config.yaml
num_hidden_layers: 8
bias: "none"
schedule: "wsd"
max_steps: 4194
Each number is 500 + 50 x the weight over its row's rms, rounded and kept within 0 to 999. Layers, rows and columns count from 0. Numbers have three digits each. The size before them is the row's rms in percent of the matrix's.

# layer 2 MLP gate, 256x96, rms 0.153, rows 214-255, columns 0-47
098:536471516422577475471507463524451586466553570514408553458507534417581458480449453488527577483484379547545434500450557466512367497515549481457511
084:505547438531603481483406582435353532489545529473460511487440531507522465531442549472528516480487456543518492471415487410505526581469529482495465
080:519525560537540428524589416554560515553455520548509493564511515430518576539546592492419539489482560536409394541559526496533469477542598533505553
090:446603489445469515533430551529453486472496623501494519509469565484461564568552489534573485589495521479526577493500500575443543508546494488559459
089:441499583480535516592498590560554504599543486545470574463512520484499418463553556562548463520568491531561485486507476450415547535534582544540490
096:618541507467499490485527516530513482534456566457448544538531544471462402487484474465576546463452493415530470517525493443541408592495399497535472
104:501550546545534557563456529537490592540465382535514384559493540487481480508401483446444503547449499516533514445539451524537500492538584442470563
115:538488545510346491533518508523491510491449557447480508492506459401425562529477499585482438402545451455521545611408479457485532552509512478464530
105:587461517531520518408506419591530485534447459515474500441483474492547520470450456474521515479485550495460412439552544514478442561569593573568542
099:445539530425485548439483610490574521514521523562464447373509554522488500497496500473529452411519480552467466523650448634542577496522571539598467
098:510494458520521536444505551546505498554540533509518500502656541572503485468523506454572573492515518485500396487494550482505547403592457578410485
089:587525446496425484548468458578583457511538391491517531493540501527481466516479536512590506523523514468447530554561534485623438407507357595502565
087:530591492482502502546470532499492485494434493420468449484518486474539535490534509478551547440471561469460531572492541474339480430537573553475532
106:450525582498464478503511548461444481435537531616518554449496583552584444545493490461463488455516426562524590465503509478489538564539569539451600
093:433436567512501519454595547475564358611503551575512436447466537540427462496529520566524414483474524449502479478485441449459537549529551579501466
107:478483607493541525528524480548422475458561516540500503403494545550481507433463579418585493455531447444535549529537483527489579488485509457441453
102:565453513540439518538464555463473510557463522478544472493497494543576427575521578453522483441455547418460465534511487538543475502623480540490493
093:435404585442535425533451469517374495469531519504498506470477539505557503542469518535583473476486512381461529547377515431503474497572499589459450
095:462437488503476549565555517567510536535522553471513523590539559556400470482555485574448448454551541488512457489562530388491475568400524405612444
100:488497409499454451586532529461546493523543452560508467434500405459597485453473512584508460444489511448472431457486497429574483500511471468460479
104:471446401478495520546524478566446489390532484567507483517522399446436572518562594524576483397521487529507419485550543479420551445554542495488492
096:544447535453545562525418526544485519491453524435508494547373468497448450434430516520475470504522418512517482478564494493609490513475487567484378
103:480550431523490520447495582586532659531533495438499514460543549436459392450416461464533454492546492424414472498503568453519502496482523463441447
106:483517509526457507477514516533447511484443536458534528534467398513468349461517455523440491405483438532459535534565480462421498475527482479404404
116:426418431572373611504485493465475529427426538530465576526491426495599526492473528479462468481500493449508434514427456565533523495509453567536478
084:537430563522514492503439567508468564466486567434544546458481518495488563541513526364496481475401539551477456542555508502501445534411410491491491
079:632523545405571468527473496504521437565577500592498487426549501551549465448453412539473460492451497441452574484513502503463445492503514588517578
094:502479397568513416592514480512503500489522554494496488414404502551574461501576528410466502442508495553472409533456519514421496423440525561440436
086:433424532438556581494484560518441486399491577518510446435446491592470480525571515524493540495588489443522424475459538476559524465512463486514555
107:381513461542529485539479502470492578464429543510546596451414477540435501537565508596563479391531471621519448567420485541460430526440503552441559
080:430398483477506526568580571520464511543440518521548487583588465501417591469463516534454483425483473500525526474463489512532503436507456480490489
099:438590443477528452470507473606473565493467461559535501562460490540481469462514547515516470465476428546472529496472486528516448448419530529539432
101:518526551557486627557512464512447477499411531568475554552570476590524508514420567536577566524492457472478505565375494497502453492549553571418473
096:479519445511415495535503470562413598530423525578493565481488484605590478452461551511413411476522486503570475513551496586466416517513505422530527
089:476444570484525541569576549401556546442548551596472371499478465524448494547628513601485471469467520454394534482418407503486481553557479503472424
109:598511526525410437509502448575445557482489547548560569427543560463492524418554543500470518476487415521495523430493530521517430554543468460452460
100:497593476452455525459581532481447491477491583557443514476437545505533524589458497527525440571534523475383462594508480461500599404490525478424465
097:421614469481504503570424472458489526533499549523515431541492508570469432486615502499475375504500555534432522494522504530460494539538528529457545
099:511548535521502482524486512440497561505499524495492489496523399482433510385561427440525452419573506500487529475609466517483445548414457512553447
095:531507567617510496463562493455567511499514510411464584404491480564424424565510490490502436438517514442453553413593478436510517478459581480532437
117:424439585508474546536554473509533524521538460513542341546468505560523435438424485473487441496471508475481540539562426557608508490569501495435472
113:518468422459618454528482515414490411521474502551542460539474621563439525475475443524569478553511470435435502489416473512538471451512529527492566
# layer 2 MLP up, 256x96, rms 0.151, rows 214-255, columns 0-47
091:500473499486603495420466502523508530489523453532481590465519454439572443553433399493466498542548452437529556500498562537504505464489537528471511
096:465394509522473562511577473555541492442447518519485505445529456452530550538523473501498456551506524456429492514532489546455467507476502561469471
084:551570486547566584482571486511565438445459434523532564476541564482494557564472512413398498498493476502434552556515612481609445550527467503457515
100:522480523442487511543420445549532469485547551536487486518514473538502493526530486480437487523494538504458395487485537480320477514487396425527511
095:503470537492527503536538474485480522562567420556449471537499530448428372504507560578520509436489450508599537441503566475462464505504508581487485
096:613616524555511472513551456550518495511480592492412509398559583510447389526496452449567538400545531429545425502519519501452417481416501531533499
108:451536485515498498533443501539562468429464526545465509549433513420453416585529445421544521431510325392535447549478527501521450547523437443489498
107:524596509508554568439485549473562462479575465472565532522455531592485511526531471387518565534468544569490468382544515449550480461574510522434431
103:577472455538498489590584533500353511470480497473486499538558527502453528510498552510544555568521438517569548575374529425458532527429495484492566
099:346522455459442472473468568489526438492538350525516485412520585534427478511517526524557456465458478488493601552552506497538535520533435520468437
096:636524517585611487531460482413517524489522517569504494502577511529398579516488474461528490427545500502430486490502496494574420477490420568498497
082:568518436570434533488468613486532415579535450429426526456540536580478518485554399395525416591494429485444376497620507445514485475445427541517447
091:482446588485533542549496521551504485500428456486549462519493394450515482517505459487556500456463638492499497528560541474471469411487533505449414
100:446561473434568477571505502575604555538492412453510466497478396496483494517458535526625527460547561477449390492503480527440528403469428490493446
107:436518498461555476478559559492607420595596551502539478390477583543455569514486540526545471447483612476488482526519494463387590517530465531546474
111:511494469560504465514519453506535497440507465477628457435454468476471498567529527506385473399399482575595465459515473447466586509519512481509539
109:405540481459523462591517479518500537453574488474550524442464523511504468495579490474451478511539454560530415534430475497440564409450470427372440
097:535537478540537572428558568492663496479406580462576582472511415530460478522502543502459482533563490589484555494553491553416477473457454466454517
089:536407470436487536540515564570501504494448565523564499515428405514508498491549502618506531483495504442566413478505536505529457582380490528541408
094:479457609432470451492561472496451530476500503477495550499481493541404524527510553443511450576431411494513551552530511447458586461460549424652357
104:473393470488429500555396516474425476378490512444464494568474501526552460439501515592526492471442446481437406612536510434486473450541517488495442
100:483550448568487546511525531503536494526462450593505551442617530556589426525443453489532511507489553539474499492447463533487455503480515448500563
104:481512507557569517532493493601551421457421502478473537462474512399502465597477513438500466439618447488468528509545499455488518500533477616514554
096:514486442582585488614562449517496597553538471471488525471509517545552586472563549516551440484436600498588466554491496524482528509461556530492530
112:531460566551556529496564516571587605489557599465483435512399526411471483534594456500460467500477531470551493490479436558478539490573544568541493
095:396551489533548471541589458471527462533529520546476484489521462569530475480508592505460559510497509476452548394535458463498470412519565506386495
083:446544479537483554467515561512451526451545427471562575523431482439448559532487604452469482485552488514526440612601552482428560461414423486438445
106:531475545442418491517537482477456560520491461489507495475590533580485494442507580494501542479598420485526494535490564508516409495376490476560474
085:492442495509526558545497540510514434466469598474569524496492510455529443456528515549499514459520451534585488486526522564454571455438439538488515
108:596519575529525559507448491524557490515597588469499535398486432484487482621507486556560495581563540510498425538467539536574464439551403522502490
098:445458503438449469464508449536562404562562441564527492490490441479486527526514465475522542559465483625437489519466574462509473568613567442524485
101:508459519535492490438488522492422563508498451561463502502472574564464515600560504458445417426438484536472486465478447544428494472427428423545445
100:466450520616481519592500444510409474473509550554489550451564492497543462379484585497511505523475548543496468622379482556481427524518408555514433
092:544530507499511446461467554566451443589513417456494558534560534544476533568574493458474457460544421599455461474431442558569465439518525492488462
081:472410459597494473539504438572488520429507532460493384527564487464524530584498455454538541488509462573439429478561452479521422486484481587465420
109:412498535461520460504474481594483474506509395496472498465567442538448500599458455496492507522552606463502529418499466570461573462437501523548552
104:486533576496502550435537445437519455522553450533421584546544508544482522509429469543500515485509525576465472543590550428498538441457473458503551
101:520555512490462512521501571442457551585503490448495502485397422530527425439475551471500549516556588473568477411468477528485427372451553601422550
101:437539550466433532475523523550478474472525424441485490401490578529587606567477542525523482574484503599525494537496528570468547479513582524486549
101:533505447460656496451474544477478665483473476515477443500428468473459469412433554572465444440418505575496547496518461515444510520503502481504422
103:472406545487446524514374516514539545501589472513503524465513487506532512455485463493447544465389488455491611436595474437535490565531497486531526
116:466516528463486489516411456582451492457506598479489500501514509492505458405477483549522489447469410550473497469622517496478491556498492588583479
# layer 2 MLP down (transposed), 256x96, rms 0.144, rows 214-255, columns 0-47
092:521533446468496446492565601454510476505439493515518478484597465562541431483449504453520465470624510462466555466402505611530531592504467532524554
087:448559470473447379515426501544471585471459506493449505536461473457515414451499498515438460510488484531527503530553580395473530434509487487535465
073:504498363487553467537446461457467506562436438441503562471482457528401498472429521449441461526557453504537507504433550568501563520521573465446395
089:543451542571570584530607500472525562509462479493548486500491459515539429447567605475499599479519374487431477539486450518499492467431568524472519
094:504510511565592500517572545490506414564524568554479486538506583489557428444573471585524553507485506546588536581507518504561499651552567518451532
096:532495479504589395463535478332412522509449477569498550518545475483583435514492550538455480409540542522560448509565582405504516479600512492507539
104:509452565496464527557500533540482541581478530472471496432491484540485522506487519506415569575453442447414561543517476506534442501462498425488483
109:558503495495413540543593544454458554477583421477430447501467499474554559596502553542515467510474495464440570584458439515548503529509559496555583
099:526482509609476400549631565484469529488495522411502441534506493501467502488598499496376515506532424457471505507443555547557489496436477512502476
095:441539507539499385449469608512511495387585520468511526513529462479461530520524485464474455531564453526543512527513450494512475454526475448493494
101:557551435446506521485421533454535609435467454521460479538582517513438447554439522514532520448577387589394529520418486513448545544493491529555528
088:537586535646495532527522490501410458567512480463571442543490523429454512487507526425459488536452470517421515497497635451461600528452396516512462
087:433481578482536452486548497481504505466411575467557547481542491506540507539458422383410535550473482437580515609443443538550443410553502514482486
105:461514558502472477551515495576531488504611481454393540471517496456475524521522486417616486522611465523482472531587532394526434529490369472504512
095:490555520457581472453440583568561497561545562462564498470505535545427566507469486461542561443480512500506494560536504529446570488630418492569551
109:500499445599507474407494554489438463528560496581523494497476381522492458450542511509520478505481543480558485518490530421517625584504504443553536
112:585393483465497528553387501487460510485498445480488530461461566575566487564474551567546491545483469501534559444545574566482466526515496454436522
101:440598566544478486520629561462510408484477468626525419382491407589482537486503463530508459481510487529513565550491490475418445505503484458534554
103:495429544564547491521479541438443544537484516561543539561464545497454546518493511616505497474470571457492508465617484454529480478511434502518522
090:453466508522505509463551530515501504524458617461545516446450485483463506553572400441545569522485599532545456506510487477384493474523609517444480
102:476384443482580452442500424510563470547456537510478499559569470446478544456589496486489517509437472539485417534527521353497543424524570471461502
105:452529553441476531529516553475491480409522481523493409444480483523456505520553490526539559576441416599431465464545457455509490543450537491474545
103:503514507546322436415409413473521534538562544439468447587596469452460455527510498485514471505529459470394410520439481513525495462505506546563473
103:464492472533492490503474412528469553468492467449462496466484452631457576541480520544506489473454445462670525507535496502450408465521475538504501
105:425447529579456487486468464478451468474579409474474537520536435505563503488510460410495521505517474463478511569556381458534567594476482574454550
085:498518504469450473501599393493457494513498422603496475433615538438481577524564523538506441506599438470464426493573550435459533574515500621527455
070:514483457480524529534515461474558567519547392589508531517427505490494512519472487473546446505502435503478456518575545434467436422482482598482534
093:543473531604473488520472532519435401479490497500432477500528509495445520450468504504481463567572536534565534572530451439503407471438496456452542
083:572401510574475518451536373465539432488482575446522515532546477438518489470574503444521461532551508419462459510530489463544455476459494575480536
102:636496532555478573507514470556573513481550459558621512454452412511574499661560559530505556522529458472483487566422502477572482567578501534557490
080:417611520493498464397423473492471490586652416491497446456473409489481484485573463505594456593493522589528495599500531504557550541575495506476509
098:483518449482485510490491518511464502501540490513515498530533604599471522513462550489412495472466464528455475437517457596412511552416480446585588
099:528492498428451506365449507506613588497538497488488417531486627487493551542516467490461480427498607477525422356486507426571467454485538498470503
088:521497476529504480511508514505541549437488532479516553584446528510505448599496466527421445549524468596549505442565480492579469551529514400483528
082:538427508474503545565462504565505515457603458447591525560543474495568553608487556500492601430597472422574467480520552471560468618536505588503533
107:498487591536504421557582565511474521515497496543495492492437531498404517552592453566443429484525487487455511491549458527477516583423445495569520
092:506425546528534471461514443428438461531517493484532530528511449561473483485592536478501521455502554520593532603444514490425511592517512562456512
095:508516417565510529474496523524480521504510432526428542436454639552483508455522470576509451516522504544452534448529534448551597505515430510511451
100:492466462491563514455600523511438439487559485584385503539492518512530404541542426550542438522506450507465542515418536538495553453485542506515551
089:512506461482446540483493428588554470535496515363544459425475516482539496603374482441565538516461595450523456553551427455536568459418533514544475
106:486550604438507525521475481431549530551485478459480545501500468465503461551540466388565526533488501546468531541463502439533443532498438387519540
105:407538465592445504534563519485528492483449444447546585557531531525516517601554522472489456445624479498565510466399458538470545353490432496460534